From a checkpoint of a small transformer trained on Wikipedia.
Architecture: learned positions, normalized queries and keys, hashed n-gram embeddings, LayerScale, capped logits.
Each number is 128 + 32 x the weight over its row's rms, rounded and kept within 0 to 255. Layers, rows and columns count from 0. Numbers have three digits each. The size before them is the row's rms in percent of the matrix's.

# layer 3 MLP down (transposed), 256x64, rms 0.211, rows 46-152, columns 0-63
096:087054118122154148171121120106132102168133141120121113102139063118090116156099140176124065110118149129140183164097119104149109135108149125151073090072201134145184138104154145087123083190123179
101:156094097148118158141094170141074090134071133095159118197098119102112131120096122097147147089129170145167110100084118106081205138150108118079067125093090069135177133146157112089095135156132162
094:125160118059111072120168123105182110076087147099123097091166125129087125133123141136129143107058119128106132142145145083130168107057123148171157085118112191049143092129149104097171121107089148
097:084162124160098115209120096120161166134144124069129116107167106146112092158141122100097152127162111196084143136086117169115192142110104135164116149111139100024105139132170123112186106128128103
090:101162125116102136165141103138173116057148098140100076117165119173124070133086123099117118141118170142152160118140202145163158099155190153152118092152147091110150179083191119182156130123081155
103:140128109178121120136156113114120096047107149166120056077153086111148109134113117090125128108076135091150102144127124213199107106125091142194135136081134140103136120099183145138151167182123102
094:112155066096094101157103112160153121097149137122124118090193074187129097113132178123084176074128126200079149077085094164158157143121160154180111094156126130122155150115166159100136105128163124
109:141117166148127158149184106119153109095090126126124093152129115116094107160117170162124138104039103073114111111093183135196099109105137122148140107150087163118143201095172075174098145150180153
105:152157151093152095152156092127165174124146129135142113027159193147184096129152137108093104163133141130126177101154047155085132156133169140151154137157077123099094112170122134089134092118176130
091:147138110147169081059075107167124133101101136084070168126114152096075161102140155142072155125158137174110100134094157133109091107129153178120120102114168033131086093147114126110144179156132107
098:203108103094174116127079075140163108151119136071126118159135132122142163165118152166115102136154183081136172126111163159138078145173154125126080081092091077148135128145043097111121117114159164
101:132122163094155101129136108140166126066093113143105072115126125158139073146082104114096096091142081111161156086135182162119129077192108064103162176104156138116131143145118080153191081168135104
092:120129085173114106116143140065150153081080109157186134146140140119086138126136092128175077136122144106103109069083083120157129172126167110182120082089123159177143104132116117065062067119125137
101:154176094077082105122112133158109162107104095124158130171163091139133136135091163098117171099168121053142141134029137087159112134173120071126126159135135103093148090120117124175148174142138187
095:163119144128104130142139134114217113135164129110116116077234114171144120142128166137133107111096174110086134101104162210162091143129151189173157143148133133113084171145125171125163120110134162
089:139171084138111106125111115154177184071126129192125107125150143111171128058146111165129136164130147081179110107097145126180109145099121161089127159128018119117175088146120105155167116107144140
099:124106139171126111129090170164119185124081159095131123132165091097133153094117116109171131204094159129068134128084106159110084164129112145103144134172100085192164093181118143051141151116114164
094:164180121137178142129122138217130092202152166162083121092150208101139140172127108093127160150165138167126145103153112111127118167158098160091157118099144158103162150142086126087091119180141147
106:142133095089068192139117114098157115114133108135152098128125102105195136144152146153104184166124119124064126087131083102216073134108158106107112111160130109095149107082148111091107108200165097
092:169105124112130064044123139133155075088135125158181146111121140168081110117121129065129138120096179145132132099166104061079133089183176125075149107126101142117131107087080104108141153131087141
092:158147062098166160137115087145083120117181138077123099089122123099119158188108140128153145089125172112039115085121063163111089117117100136116125167166114165135156190092169160141153136131146154
117:144128125146220182115143107139121158150147098085114095161142121055157184121118106156105162133080162108144112176150090081109161188143131092143160165159139103089144110130083137185165102133124088
103:144196121129128144143139098113166117109148106190212111142085104100167170107110197077129129135156172140136116127138124123090082127132135157147142135104120079102174154142095157108164177155056180
098:164063148110097065151091183161163094191103104112071166097076142090160132179103112126061170139105112111111094116110122156116134108125135097079105141118133140146141156137125154147096143179062132
100:140122130121088105219104151123168071132130169117095120092150137139111149093182131165104143111159178137068093134141140157184109109112177175193107090117136140150160162065149129156178137122107160
098:131137071159104096041157106159176149119111144098073072116117148164089107119078200091100128092147069078185129113156144112122105127099119145114148136116131154090151142182078102130156157116123119
100:117069142132107070165140139140154130160141108135127146120082145062099111114137106140070161134170090169092142117063043148150150132122139086147121177086145112111152151118080127160113126186070087
093:156124102114156114117046186127167146118126104174053176128180154139141131109089174102126155148134152114172134163153121080178126082166156081124103105128135106133104108136074171081088076137145117
096:107117131070178115123182113158132118127092141138163084119137061146124107093134144135090132134151128129125154143150139104129174085132123159103062074121138092143096102083116157182033087160071170
094:180133149118117097123187132148123145137143087101072160094139141113116151199174141092139133147157181136145167075103088125142166079170138118152163157171060089115104155145209122096114118093145137
089:178156168136113157144138143080116196162151121142101114118139095124167054127120158128188113127158116223143127156151142110104150129065130099086141151157167144132167128123163060174089100125099111
103:132151142109135121082118099146163153163130104100181163102140107120161132100151107136166147060114151133054083143063091094140140177191159038157109128143132169130170094167139123136138085156127145
102:174098139161203145145141127125117109101134088124141175191137109125147107169134130091119169159101133107150076057095180175112165152090098184113126137106138137119144101190130166044130161136143130
105:112094120111207061129100163171173126097162137165073183130130183112108131165140088164149128143118186142164122177151101128133139157122163179138200123104160157124155115134121093081120114079112133
098:145172068130135134097169138146165089129146138099088151203131134173155075100111123091121161092120056108100109060114133084139136112131120116175073123142154149119136180189090107114134134135111193
094:154088123144073085082138140196119111137191153140075112068148111136109107154127132114085146160112107118116177071141140168200119138103149177077084122145087157154154159124150096097127112103176096
109:156098100154109153127180161131151124129096164083079130108124188125163146139125079084164081082110116112088057111107177162130147139160132167138141158139144052122127142135195115184097085153123095
103:151161113147086161195107108113077148125121091129076162120075131138128092175089170128144144091114171139098109090065124127168095107163122056076138088196137073090127124136135106111111148142093132
102:147124114112170131119107139094088146132124087091155139124107113091107182056157184085088107151119153107115108159032116175188109140177156139151108196109122161112080093126120135098177150128121131
092:146109078087212148145122102174164113141180108117085138112135124114149064099039155151091142159123180107107119106140138131149108107108131173106131108161095181145181137069129103128107105159168157
086:153148055115161100107087183193126150089116103212052086149157133130158105131135105102103128115158121069130154146117145139149114148113115088093170145152104159115119104101075138125151160129151195
110:114124083149113149124143192140155125113175099105129165141146171131178143131101130076070119117178117154161134070134112111103160118188070125097089063118196103123133163086127096189161132135090140
086:162073096119138106091108123145148119111103108089151141114106167131112078117172172131005134176128119126191126124076162169138158117174131137102121077128119134117073139194126108100142149124152098
095:118150186078103118169096081082122144099200094088191145099158096072068151148099136106148148097107150120102143070159089152121144123119133070146178126171090160119133109116143116091176104134131122
096:103132057133160082078087185132063137132115124114175142120159147116102117102036140096159091121121100098105111152134175089161148142136126192099117122159172089149112123119151111180106173129157164
101:153142070119076106140119078092168080128111124144065168155151125108124150109165150141111148148126155057074078128144134136132092099107163181194117095137140175169138179063147122137177146107126131
100:107186108158188148119109158140192105161144152167112104160152143149131101066123114058115138104052114101104103119180172097129164144104147166110109102081151081077141126142161110149090146177147132
092:091136070100138102081099123202134171180087129045103124174132134172096169098148144159121098128170102148126137147073114145129118166126142127131082135142148111167179144140070117123144123165200133
101:155094141132117136135093162156090172144127164080076150091118168114144151083117154114115145117154117137029127114123116151134092135122212181148089134140068152098182135167124125151091199120145133
105:108150088118153154103085093082097176170144116099138090071126134109140099149156162153108086170104135149106202134100085137138173083166173123156163137145096136161066182084120166111128151177096122
109:191103175107080203077188119087154107085104092108152096099135173107195167148139125125152133176153126092112113112139172136188119119134133153114142076155126108133136122166162187124127116084101106
098:129135189121184125152111152131169139159139131096149115103131102101085163157120189141141063120087176119082144146122046140146146094107119146139158143106091132141091080100111178085106115158039126
086:153158180157100161160147135114167179131090074112130121119145109133195080123126117133164066089171102175172109129097135131150151085065117123116098138159151153140186096144153106173077091113104077
105:118051125072157103141111101117223117163116130095107134113171139148160136083136116173140143200137179134111110186109139165114134171116169142110093102192103086148120125140173145157157116133124168
108:178104121116153137099085162097098149071123161169136106127141119134146124079067115094063117098111158116077142130058135140157086092108153106094123144123061133121142160155169169105146194178118169
109:138037139108048087132113073114220138130133130119157128108111088101149070081161099161112143160150128144175097121138141132127165154193105166085104122112120113159139147113119188105128140132110127
119:093141114151105116146181090126121158078118170146086084146144098105122103106163115079102059088125121137124145169160069163153120148138129085158165095194119072104179124115123140112190192125148158
094:126107117162125091120100171181126159160091171174115180137139184116121159043111143111103141092145126150171148137120098118202150139130135121088180173146103166092125061131074131125132122179149162
096:135131115154124089098170142140146127071110127165144080112109121201131125144151185150149134067117123124153185156175157084114147091176116088172147099088065121071151164100103110120115096146122060
097:130129105099116119156135147156107224112111146159149123153149146156169188096091084157145124112122120099113117102071123214114081039146144090119115150128098123174179091157131170131115108105112140
084:139084101150178090139098106165136086109102158129049100159121153066065169124092174127098162089107154132106057116103088123109098087133168137118135102085095060093113118173117132118126135130118143
104:148130148109188148130136176155144119081144127126112127172098102111103134124095129109101165158122155148077050079145185129178092118179131179094151151145121080164168179091124131074160160163133177
094:108149128132143066133128087179115165133130058146134109181097147174143117124073174171107162125142110104109137114116168114149174063168141127094156163140179107059199159139142070129120147132142106
102:120146125090152136153099123104118072176131153223099093084094093088115124147099171053111059156146121130146101153132133181149141151155087159098122145094128128185096090104150130125138134159142073
102:172121149155123095116127144131102075080081055152143176108127113144134116140112089082076174143140107142136121110111174112113186094217163133126137148154152099166157127129109114078112116110052081
100:093122102032136099142117149158215174144138145107138157122113202166144084117125152135101111106073093117153162100135103152104117109120127087177094115170139163115155163115148108181130150159096078
100:194074133156163129172142158124124065132113110109125169144128142132099110160132145176152132126078145086150096128104163124149138058147152159124071152076135160064172153075173130180096109083136139
097:113120132146095079090115097160162164131085162170118065128089137102096122140106171119096089070106062137161159146090143085178146103162169192146134128173126129074177118145136124093159106109177123
103:084160145099123089077136145134156170105139129115109116143159085116115222114075096127124162145129195147071107131171139176142096159179117156128166127187153119117133109126149105115135144098040155
105:129091146144128087119175127113112179149120113070067124140173104113069160154127126182121133143156120055114115144112111143066123068146186125157168125181169115131189093126134171128127097085129088
096:114090103085143093121094121202112167116154127139057084140125114123154116128143096123111095126119145136151160150138201168136181233099120134114188175143111128134065120123141136127126075102163132
108:122148103132112098053158126140140212106144140133113199078137159137081126081131107177132148093187170104121136157104134180106127167137108115094074169080174080130115118145082113141124102097100130
109:135135143092173109110097065131171119152031107076126129103115148133112106115135088137104112065130141057113143127079128123104102136142169081091112115126124126089119210064122102171157131135110096
091:162122106159157139112100113217116115111138194126057144136073126151083137145119116105105126117044077140148125076097121193119075095141145151095137140118140105079141100134167089169134132115163139
091:095132088109141146121130086139141203150095066151126119148146128167123177104135135180081091116144115155169108135100094204086140062140097129137123102134103180121149113145181131139114069181136186
097:062101090150145147128138076101150137139104169133116122110120144171116112114122155133114150074160126196102189121171174136175138127192130158127139086139170090129110100194126108132091185151054104
102:135205178137179081122124108152150088105114161101113133169131106164094114126095125035136100074091115117098128095110132130136144140138103160162107077113068123099107202148087082131176125137118144
113:122120154085131135191154127143122152137137103088188135130130109091113117099111128189101134133161127147111150220097125110099100115182155086129144155126077072137178161044099180133100116083154128
085:155142148116160186150143098122149143150086135145125143170184219133117140122094106124093102104145109106140107143175073159151140111230117131091106082095135098066131111093131131189162140117115153
098:178157098126176184090117120164132134173098168130077148117109096154099121176088170135107086141085083183138106156129122161106119090147176138154144200120079073126141100152151071118096156155132152
109:107149146123121168103143043111171144109144108082198142115103071096170189122158097121177080154101115145098198101087108137117133113138185114101118125088134090178166099133136136115175117099137130
102:123138136098137107121157131086139169078103153129082179148141151140141120094095136087093121091091110070181145144160060095177142183120172070095124135114144124081147150178120056139093153134129175
096:122118101102084132196143178082145167123110139073108088164104177134094106109091073114105129092181119133043132075122052136118111140162130151098114157164160151113134144160136104072116120148136153
101:123112153137170105088137144162154194146113172097143151130115155176133156095083085102102125133140139060169130132116135124120088140186169102164137150134106096113177104193093076110092075117067081
109:159098131092132107105116140159116121163141081123093111135178119123113123153043105088113164122144119112081129118174138160182120147134102170046118135151107136160166177155091071082153100195172146
093:164165170126149091136124061109148164102118111148157073121141122170128186124145125181159203149143174119154103201169175175154090183147129104156142146145131091154110052135123135114128106132133125
112:135117157068133125151111049136147174125095126106182093201141078142078139124119151129135070138132162164114116130158092154094122065140129120113141130075071080127061108149162142107153079116126109
098:158123084096066124148156097154126148138097152097085106109206159141136175109163129106144173139118150109088141165131157184141120130120156098089114114095092134107109118150222083154107132201170154
101:197139106116108118141109172142096094107122139064105110092186129123117109186085125113145109149113160155127133147148121139125124120120170174171124157104162136146167070174178100047102148156211139
094:122142130094154172161132120203141125109168143145093116199149136190150155162095065120093066130144150124151132116093033156129148120180171094109073128118133116140138092116159144141154079123123145
102:133150101093137161119158139164134129170132175166116153105102111145127077138141170048112114110104160088193085118178182160146107114124092123143125172140163155137153091120039133178105150136121067
100:168158161176114147085164140116153096109155066083127082094181150124116163124137120098132119127056159117103090128129078092175148064130156078143101054182134142126140109187122129121134128092098130
110:171124153131146077144182103095070185135080161129125129139107131059171179140156176115092120047127132062118160112124116125097133107142075139157121129095112156114094164113129156089171141080112160
099:161065137128127119116122130132146109185137093124142137097096180126109143124126125094098124134095202109066170074127177150082093151122095090116118148145146223112194143121118108111080067142111118
098:151116127127153123081153173186109152119171140109161111110131135163113130111141081168156194048157146149085078054131131097159108162174159082133114052137106154138110110141159130097141085158109117
105:144131114067151135080142110120173131081165086141118132093128092112152081138123198121121199116134144101102152132128127122174121118187099118158080117074154167138144143117228130159136100064125115
100:166129098103116144158125117126142070181115137223103094124186187104142141121149200098131129098130141120141174129126165149119143157143190116170208169086136161114078134124139105134113173119119129
083:142111047095137183143117128138132134082125150138102140130107167166139136093103208134068122159116094123126122110047167153129140063149135182129144169147165167147154197079122137144164143142140138
099:112136148143099102073097117129145184102147176155135142097108156136145155165139163118076161144135138111096151146207145187213130099139198110140158122159185121134126154137106062156076151118116138
098:115114107115078129133085102187155146110129140148129124074162130104099173143152086072114137121130131085151160132120116150177098117125212111051108126126060130154130188135170058134157135101161102
105:151128120132182157142179113125130199104125106115127100150156112052109119129095162149159160129090124074062095147137161143091127085168090109176172107174162074080111099142138153114112084147095089
095:160097130150115151131085089166152194070212195132168128139113088109107140163080120092124138140146153135154168138095145126113157169175122153131082137138141074189146135121070154152163144105088132
105:137115126068100136084187082116081174170144140134129166162191144120134129103106057188090112193117125146192167136125122138185135120140133126126125143126113081152138138090156126100105100068095089
091:137106085076139081154093217116172121095159136109152043134117132115103146098120098107078135150140113064153168116106107143145167168115140159092114087116175129165141124183127157139109158159181149
109:145187141183091132142155101119052066119129139083108104124150091087101110088106123054106129132171128122098059117126139154115117112157132118170084098106114146079092116137146077154132200163102122
099:167103130107120125111152129134117149148077058114127112122094140089062095142111125113066107142156225086098146137114122164127184169136101076128094173112160095118128110139143149105157044130130167
118:124140128090134125107072144122159109155065164091114158150100125106097173096120095103084088072120110135090173112111193142134145197156125130121104080082123117168116135032095095160107106104114115
# layer 3 MLP up, 256x64, rms 0.227, rows 47-153, columns 0-63
097:122061162143176149184110117130113148191102093137139098167122134127100156113140067165139098166136188147169134118162197152143107174124091116082097151142161172144137127099144188105116065101101129
088:096078098144134141137098158166105161159155129106161154099089118083091154061112089107174119102137177190101125108105193092065118124146128113070123116177161141138145131093119167112074133129085084
099:095140128162167132132092155141074143164139109159123094129118159180185118152118108171120168161156080181206152147156171172164112160127129151120130084105157149190101102088143104141151180088169153
090:106143133123153086098132136121169115144146093166171170107074115154193106138153165106125109105090172216134126143195085124166095132144139131099144110142080143111194091172158107201111115137132110
097:123135134145162122126141125151083127172119073081124131145046132128135113105213139114197150110125131157148159076122141113064136192137112130113091134208108108116122118128091185107098087149091157
090:127136213120060106133053159122149155144125101189148092114141104090179124151090108206138133107155170142088131149127133130096140166081111163142075105141101148102123087172093123095103144102152137
097:119087124140086149171136123141144134180130078131152126164101120152182137170172151153163109082129124159185166146094133169088102185152105114081119166118109121193160080171150115136072196131119095
106:149106159139055143108132148138146132087067080123118122133101095177174105159105109114128122131183137129083116113159101090086107143121102188113134192152140150124095099184184113153181136137202163
082:119100124211090111150106126104109155150093159147109148160106148059113118095151117161120131185133183129135120144095119056095145135111159194150127142180133121129073112161142104193108152159180080
090:172144142121177111150086109089103127109143054164109122128119174107171111162126123151166113179092166112189106159089178120163178133147101116078085095155113170126187102119122119130090059155136109
109:140091109139138085098126139048107122114143085118098121156152118122121094130090180136123082145092101167120163096139132153154087172133144109075189159148113142177039080061106133151127116161172134
092:102120094140104112150089119161086072130197147158161094152089078128111108088136179158148128144171100091174147110148121132124191123151142149156085113161171206129099127142099154163147053145161130
090:156129203158104146166086186157140074177128163140121120141139151134176169127127162106132112076105109147112116099097150160125101153114097179047100081143121151042096143138114153137138141090092118
093:161096109110084103098151165111081112122151144117135094113126117171155041120095143190144100099094165128108162114103137138092100169107069146118126149106159130144065092152175182178106112151196145
085:152183170172114124093104107073083158152139168158155193143110136158114101148077154117160116204139113075118128115161165166088121088124111107093126106155137141179131099144191152095168096095093129
105:063080138209107086144152165166106130144109118111136080177124119140173105073152123111148098185136146117143177130140069140124163108127140126142131168125198144152103158110131203124116095185156129
090:125188150121144188110110165111162148036137114142157126123127131200142101056105156135142078177164136117179147103147126126134071160163115106139173120160113094095158096142099183130137113119116080
110:102057103117110143145117155086122078158189132130141132214107083103114108101093167120139149166067085173135206131094118142180159170094111132153137131141090169109110081123122130164125120153146116
084:173103123141112037124122155123101082169141072133149069117120157138129143098126090120157138094042121167121140131145135097108098105151120149043171104133125098152133130120093133164149121145096047
103:092149164118104104150056139169159109107124118194094125135132094058113085125138099146136112132138121162113145182114179098108168138141072094112191107109131157137160124173103111132084140145205071
128:103156141210160134145120115142137178079165079161132160159113169114165142048121189119150145166078148148118140155136068075098144194109139165105128106139130137131137071168106121157142151147148116
111:079112118147142122117106131130138062126138094106176161196065176174167095070097162101154120127078064121190143132100087120144129156078137146129142129123110120165087155102205106124150114126118125
106:115107137133156155146109141141134078076137080096151109131109069107155134122177191095115098118148108116118138136144077095093099161100094191091073140121090181118132142153067195157092126118146063
097:139128140115085115182148168053144094143110114118154127109125090113168147105097176149128103122075110137130110120067140130151098106163056183159185146145100148169103108112125138208162063112152142
096:131054129159124150142115162144153180136126124135147157098149129143103103125104129117144105129116095133163204116091154093158121169140123137062097085161058133182127171139134178157103185207090109
098:099121199131084106142103139112086118124184114124126152114125109118173143153154097126178127145159092103127143136092087132069098170090089145132119125099075240165152165177118162147122093118088119
094:113083101145176178057140154089129108148121133187132159102132101079130075153169165131192152155133050136099100112076064120115128127118139127120080118127157116151125084121128191134094140116154090
091:128132147107154133122094158086076150134169073148130173158143107151118062101070091182158110149124075070107076136104129106166163135109134087102063161109152131091121107172150153120171124120174173
094:128147104154177116147121134051153153159192166100099108118163131133155051131141132147153162093124152121138165091142153138104074104107142140127147193124173159146150109175074178111138060101156167
084:211110120182160099143097153132130164149126121126165113130109079125162121025153127173160089132149107142122159149136105090103144129058096156105156146164174150136115127126166069187108108105113109
106:142126090144137074079171149121121110150121095136155106144049132078115110097080107103169162179169135132115171106142148152107171161168090104086145191157150174133154127196134100127111165085143169
103:111102134120085161149094134132187088137159068110095113122062082153088105155071173107135151181107110161187154172163111112107094161092065126148114170141129151097156080133124092166145155101139123
099:131144125107123194108118177120122090094122137137088075133172110088087117103126176109223138177148135161126112086076080099103155162129094085117077141115136112152158117092150171172083157101122101
095:091064146139150183079085219099173155135117136172112103063093163117131106120165190159097133154132155122130187143113146120094161098110142178079092126110139117093103155145146103103125128107161133
098:098184159167140135147073127130160088139161098130114116125154125148177069148129147110105094159144085151172069174152105135089089081129115178130178105116140131085132070063114144124127072170167102
112:118125127195084165094153135100156109124063076094109115173111088111119170087122131154127111103147127167138134191121172129140142127154129127113164144161074141099092051074195106155170087148138120
100:109106143190060135097174137089106110094152127131083126087098124124173126115140162186127089075118083129165151126128090139075121101127074108088107096112098146094147058125089099130084141060119112
117:072163140189098083151103137093112084174112131136143179101106145144124093086134169130142157126130079196112084157109144073080156136074114113096083136140090125095084150071159132153158135113100174
099:110145116134151147108141158110155071060122121200094145113093090165194081126152149133149147169165117177094126140114070069100119127156146112078145105128163116135131148087107155150132174137211112
082:161111129135146061132176190150135131136099153120091133125108168099208105128082145191137126140133134097093084152130094075063053121129138106108090097154138145109119152116101128163087161100104073
110:153124117166169150100124178162085110108148077136124166107132170136119131125172122127195105132112181176170112087105107116088151153136131141078140098136060149119085143073165125118060105110188076
089:131143123137103102082099125106099089183084102167132163205167138145131152102158167177128178164113111105150162146105145144143103118077105121138085131159142104136070133181196105172178184135136096
096:091115112130203105123167113107135082104148116113158178147076124156109139128137211129168137171143163125197151126130100131138184130106112098145173139182120213147146159127128110170151168147172108
099:073092134187144120166110179155150143148167124132165098158132121099182088162117096105134131156123196134107110172098134096067070167046104119091126152086107139116154167161180152124131128158119109
098:140101173159082073104132141102131105137153119155124127174125125060129129069072187146110081135096125096137171150193100178138107133142106166131156157155172144160100111111136123150152122036143087
099:147055140118150156095104172083101168163154153159185163161116199101163126119097152111114130116136129120127160203109125136113146114149127175142156128116189129168079100214174144133089140140138131
095:128117203110142176161114129095108126137109094209170115134079118166134187188098127169147114138093145092145114084117091133154121162119104121080138119145148158128168138126093123102086083032123118
095:132096136190101162150128176083092157166138138152113139091114135187134135133156173076145143130140147105139190075158085131147116103153092156149188135162097118148122145134197185175110167169154086
110:095115135169118108103121143095115088174143157095177183100097108110093161124171163102134065147080068155139154078104118080075142152160145111123158114130093227079110117137125096142118147105116111
116:101077097187176121125160142056186139118112069139093087154133081110156088153116094099145067160122130118102110118170131091111087147091127146140152119125068143114103120143152179172154133081148076
099:119154130112171108133129124104107080159089149096139187138112128154118169143138201129159140167116137095187126149097088092136148154119128146142162181159125155166086049181180105203091149116124153
078:159148085181138103156117153092122146131115152167135096160125050187161081108103144146150112125186094147132172175150143092119161142058085122117117160124191131162135111126169087190127135104098092
110:153096134143163105178115138075171116111086094108165093108108196177201052113148097129149183129090153132132125104109096110176092134096125124110128146167085128100091117126188140143138163157178113
115:100119126175070153163089139097091118178085106158175099171081124121199106162112155135132128129121170128119119165090138123094138128040113077120107151158111123092048162127096154152130092136108156
116:145108160167082107139119127119152127125112123137182088119146159177147081120166107093151174185088127205181122121128149119135128203099070134078175184110087130153142098110095145146147136184139105
126:087087136154171126170109224106119150116173166158123098125118147147162049155112098141156093124148110179125117104150091103086081151121086133103098131198150121099136119152107157122192170122098122
103:135127164119128105150112168126126141149160169139154070144141142153165133141177139119165147122169086110085094116104099108105078173093097138133083160133076125195076115187145189118106163061109073
097:119119118151124112111143126057127111115215069091146080133164169163121161112134118145153139083126098138156123176148148153080069112129113093096123157205109135142126137136138083101111168152117041
097:134122178150102109085119122054115130106121128177166120175024105197136119145109187114156115147132092137113142095166152137107148111126116142123171135119067098098113120121126120094076080084173153
074:136150129202119097107142127045116162144128095117112132178137142141103056112186174190125133114166158179150154117061192135142144118127139146112105176130114112135101132109099078172164148127155099
099:074125088128142158156116159137141094107158129108125118099155136103196077140102103149204129172200116132136147157119077047098144110103097111129067107151158118148146117156096131138156131142212134
096:086156114163083103113093190152131105096177128150147161156075072136125100096175108152130127150087185151174062164120114103107119098106096134121165110114190120077173130144175109152104133082166120
099:166121170134097121152131140141162105093143082063138110114114135164121130118069130240165110145044107165120121175099096097132095094118114098097111082116152130119158138144136170161071131102158126
112:173071154153100031124156156118112130112122091119128111183125090124151082179127150103125153150058088185170111117142147102137145115141130171081159201145113122180117085119127143126126167152102143
092:116160221126158148189070135112132095125144106114171109111126134098138184170089189104149105116086086170119166092109127129126118166104154203102128099111105166139131149186130141113069154108117130
094:132176159128150129192092146088108126145138124167161183155084142130101137171144132156186084077085171143151183178172058143168126132117099139134125098165115124153134071171140122116087121173112159
098:070162137130126113161094134104134079189134140149151095087077102183149074095130140199134179117155073109156085123091092162162133168115119140101087182123141151118119076116171117092139125155151089
109:168099125116102151130128218129147133118133123117119093191136173147153095093093106156127082172141064153110119171125148105144147126107097119146169196093092123154074119108167193161106184150161108
117:098122182179065110100153147141144141148182097166135093124088088074128103114150166120142084145103106105107182183134125121145163162155146192148107197182161140099158113125120141161098142074101132
095:198166088128131152088142171110072065153177130167097134129142145133121148111075155093146157174134140129108117119148039116136071127091123112109074155110114086160129113091160147111059151121137097
114:120148126151080105144081160135170156075161163175156096094089179150167113109156105183147062128157106171135145152135164137160127163116129166122179184088096134115097119188119135178138152174137165
101:145067132108083136138049178127104144120113168122068165134127151125149105117128093148138079118102162150158108185139112097147126099103158131092120124100196170135134095147094198150062069097109121
099:139086138174167095153111184150131173089168143144132158168158122103094117141160144119168086117152091105124050120160171117130080120137111104081147110162166127123107112126130206196128105092063145
086:142115182131137077118116126028109125161121177186114081151078120144139145171096098123170108121108144117120123127152130086105185121104122112120091142133114100132097128052080137109190079122177098
100:140142153147168070080150133118165085159124119164139066125123190092084125064179154128151084148177146148146110129102143135112076133136094108108121110176093132158131100180096079081072160093125136
101:103154107157103127135115179083162134145118114112098139076133117067187109134092171149083103152142127124190102223156169133139171138084127137124182187139147107125140107126096110113140119163203145
108:151170139108141153106078160073100114141123108144128133153172155182087089140095101171157115153075148149204093191128130099131177108110065141104098175161110145077141109175105091151142110098161135
083:145168143146122171140082130098144137207093104126116098126191193105130129090106198145134144169127125115110123152165180142141100108126112147102161169225128126194112097169142115141122104169111140
100:140131132139158126173092174121136146128125088150116145250100133127122062097149086118113130198109131146124083102160169094111088131094143084086179156158119131135111100156130160197121140147123107
113:080146136197086139124132159127128094072094087117167122152060100171170107148184086111160082144085090151113127160128157093118134127138134110110146097109190148198123130138171116086127072165131135
098:088120095151107117102107192121109153153080159167117154099161136129190134093177125163162113129118120182139133104083143142134172170114154133128088167196152087193108095144099172120126135100130048
102:074102178147098170115105193100104167100154116159096155142150073096115144066174134103134087120085148095137181112150181137110113203102092168105096124128173141168132143103092136105094148159114151
103:149167151154077150157087133100162127093172167123172104139106133166200109100105224095100136135133090103134094144091109132106109150110146149141141210166093127147151107148174188144137143133095098
109:088154143115118133156083171101126053091202105126125160095114120145182155091117181132137068145144119077153161113115162099109109102082068149092151094130158135119131110078069123123163108183142128
092:187118163117182129130119131133163137127120108119096149130104191119127120120184095116127085141148105135167099130079189064152085165150135135106167141152080232126100131125138160070158104123139078
118:122119089129128098102148112146156125093117103080158107185114138142160116086105142139161103111158121128207124178146100126123136133077122165082137139129163159116111109166225218162127109178157093
094:133183164123115135179099148091097152098121043148098141127134095097129156115119175132180145167143110045169134112183150130097095089112108123097147119144166129174125176095079156140161101148168171
097:176155125124099151151141171094145158131130122100165121173094164097102145104183106144154134075144116084182120181080064101180145200129101172134125142183097145147144117200134129107160117095150134
091:176191158157110186151065134074180139139111101090150083100098125098167109100150168180112164117064131109157110136142137103136087146158150129100115116158107128202138124151095153136128050116138131
100:109193139120150174123051130060161084069099146142118128140124133146129144084114179109130103119129086173100117089133112076162094121111129149068133113123110134135188076130121129135056188144156112
116:136075164190143111107167180146163120151150066158106066119086138126162156073143083112155104155074126119185071129150144050146125129149108107127144101171085120160115128104141139136144116071106137
110:105132128167146113108150128096108122169124126200154099093101163175205168124108173129131080092097092168166092147171168106149136188110077102128132125134095189180072118116119140121143108150085143
092:119189165137141144194104162123155124107152127129092124162144135136150161181105181132133150101100186128210168144116186151133163105073138143103100101125164144119165082124114100182081096162112178
105:104088156197163085152090142132071142198139121161131075122090116154148071058092092139127177121099142134130124102159160104166144116112144118097105114108186168166126103137168182105170108115157118
101:144181096139101088078088158066150134129170057115125065151163133148127179151182110120162123162121168094144173121192119142150164126101077145145083134165166154147134099148120149159148125108155176
098:143132131143115125069158130105134141116175107077154176133099089144139077086112113118126128196057142122112094098134125097135078177141092116082135074188170118133136061074129146127124071136118177
089:092085108112128115099117173109140148152142078133174091098119103089146130159165129221130132120065093113215086143104099085154078149111071119120125139138138162125123079130174096112072132136122134
097:144112166099122112146112174108172090150090181156149168162070116168127077144093148174115106187044102137060133133148124108148141132055137107120152133142114137171145123157137165111111135170135068
091:136147139127079145199095146138131109162176094087151085107117160101190088137204185114132150149129092135091091091166154116096160130093110103086178107145081143125150125093114165132172105111139071
097:152135168167092135129127128182170108066166091197105119136102102107147136095059130147120128168134122129192117168120098116071165139132122207129147173180142157126151079113082138112076120131127099
098:137147133127084121180109119124187151101126167183143110094130140089143124154092136115142153150104142141197099164146146037100150102130118130117152160176127144176168083129142083190139072164118069
102:123114131130129114139133142154094093119154116100165109177102109141114103095078115126224136124120086113097111176171107093099135107030145147114130078113101124102109134202194171165122111135170114
094:139148119175186115124149159105129107085140103185120184155142069096118124052148084102116142124101099090180111125150144093114087154105108176101085091114105152207100144077118158112139096123133169
112:128078147136067153148109163101107118142126147095112101093105118071171118160181184172136113146119140127168183082115186130116146128137033155100148129137122121096138112185137115191129183151162128
092:075162184129162131149090147093111112134145128164103124155165138144166106159081136156112087147099184114196123123146109145089162128086157147110075163150195145156151074117101101153144074116053143
114:095083160127097100090098144123144061125129135101102064174141139085171102134146145096153161139150120153182181094162129138102106129081160187140186134091143200131109142105117125126087121104147057
099:066074158160132174112115149121125115096117142133095070155093149135114151129110191116191096130144127123138100125191098113142114112042130106113183128163142150087136115160140086144048170112167145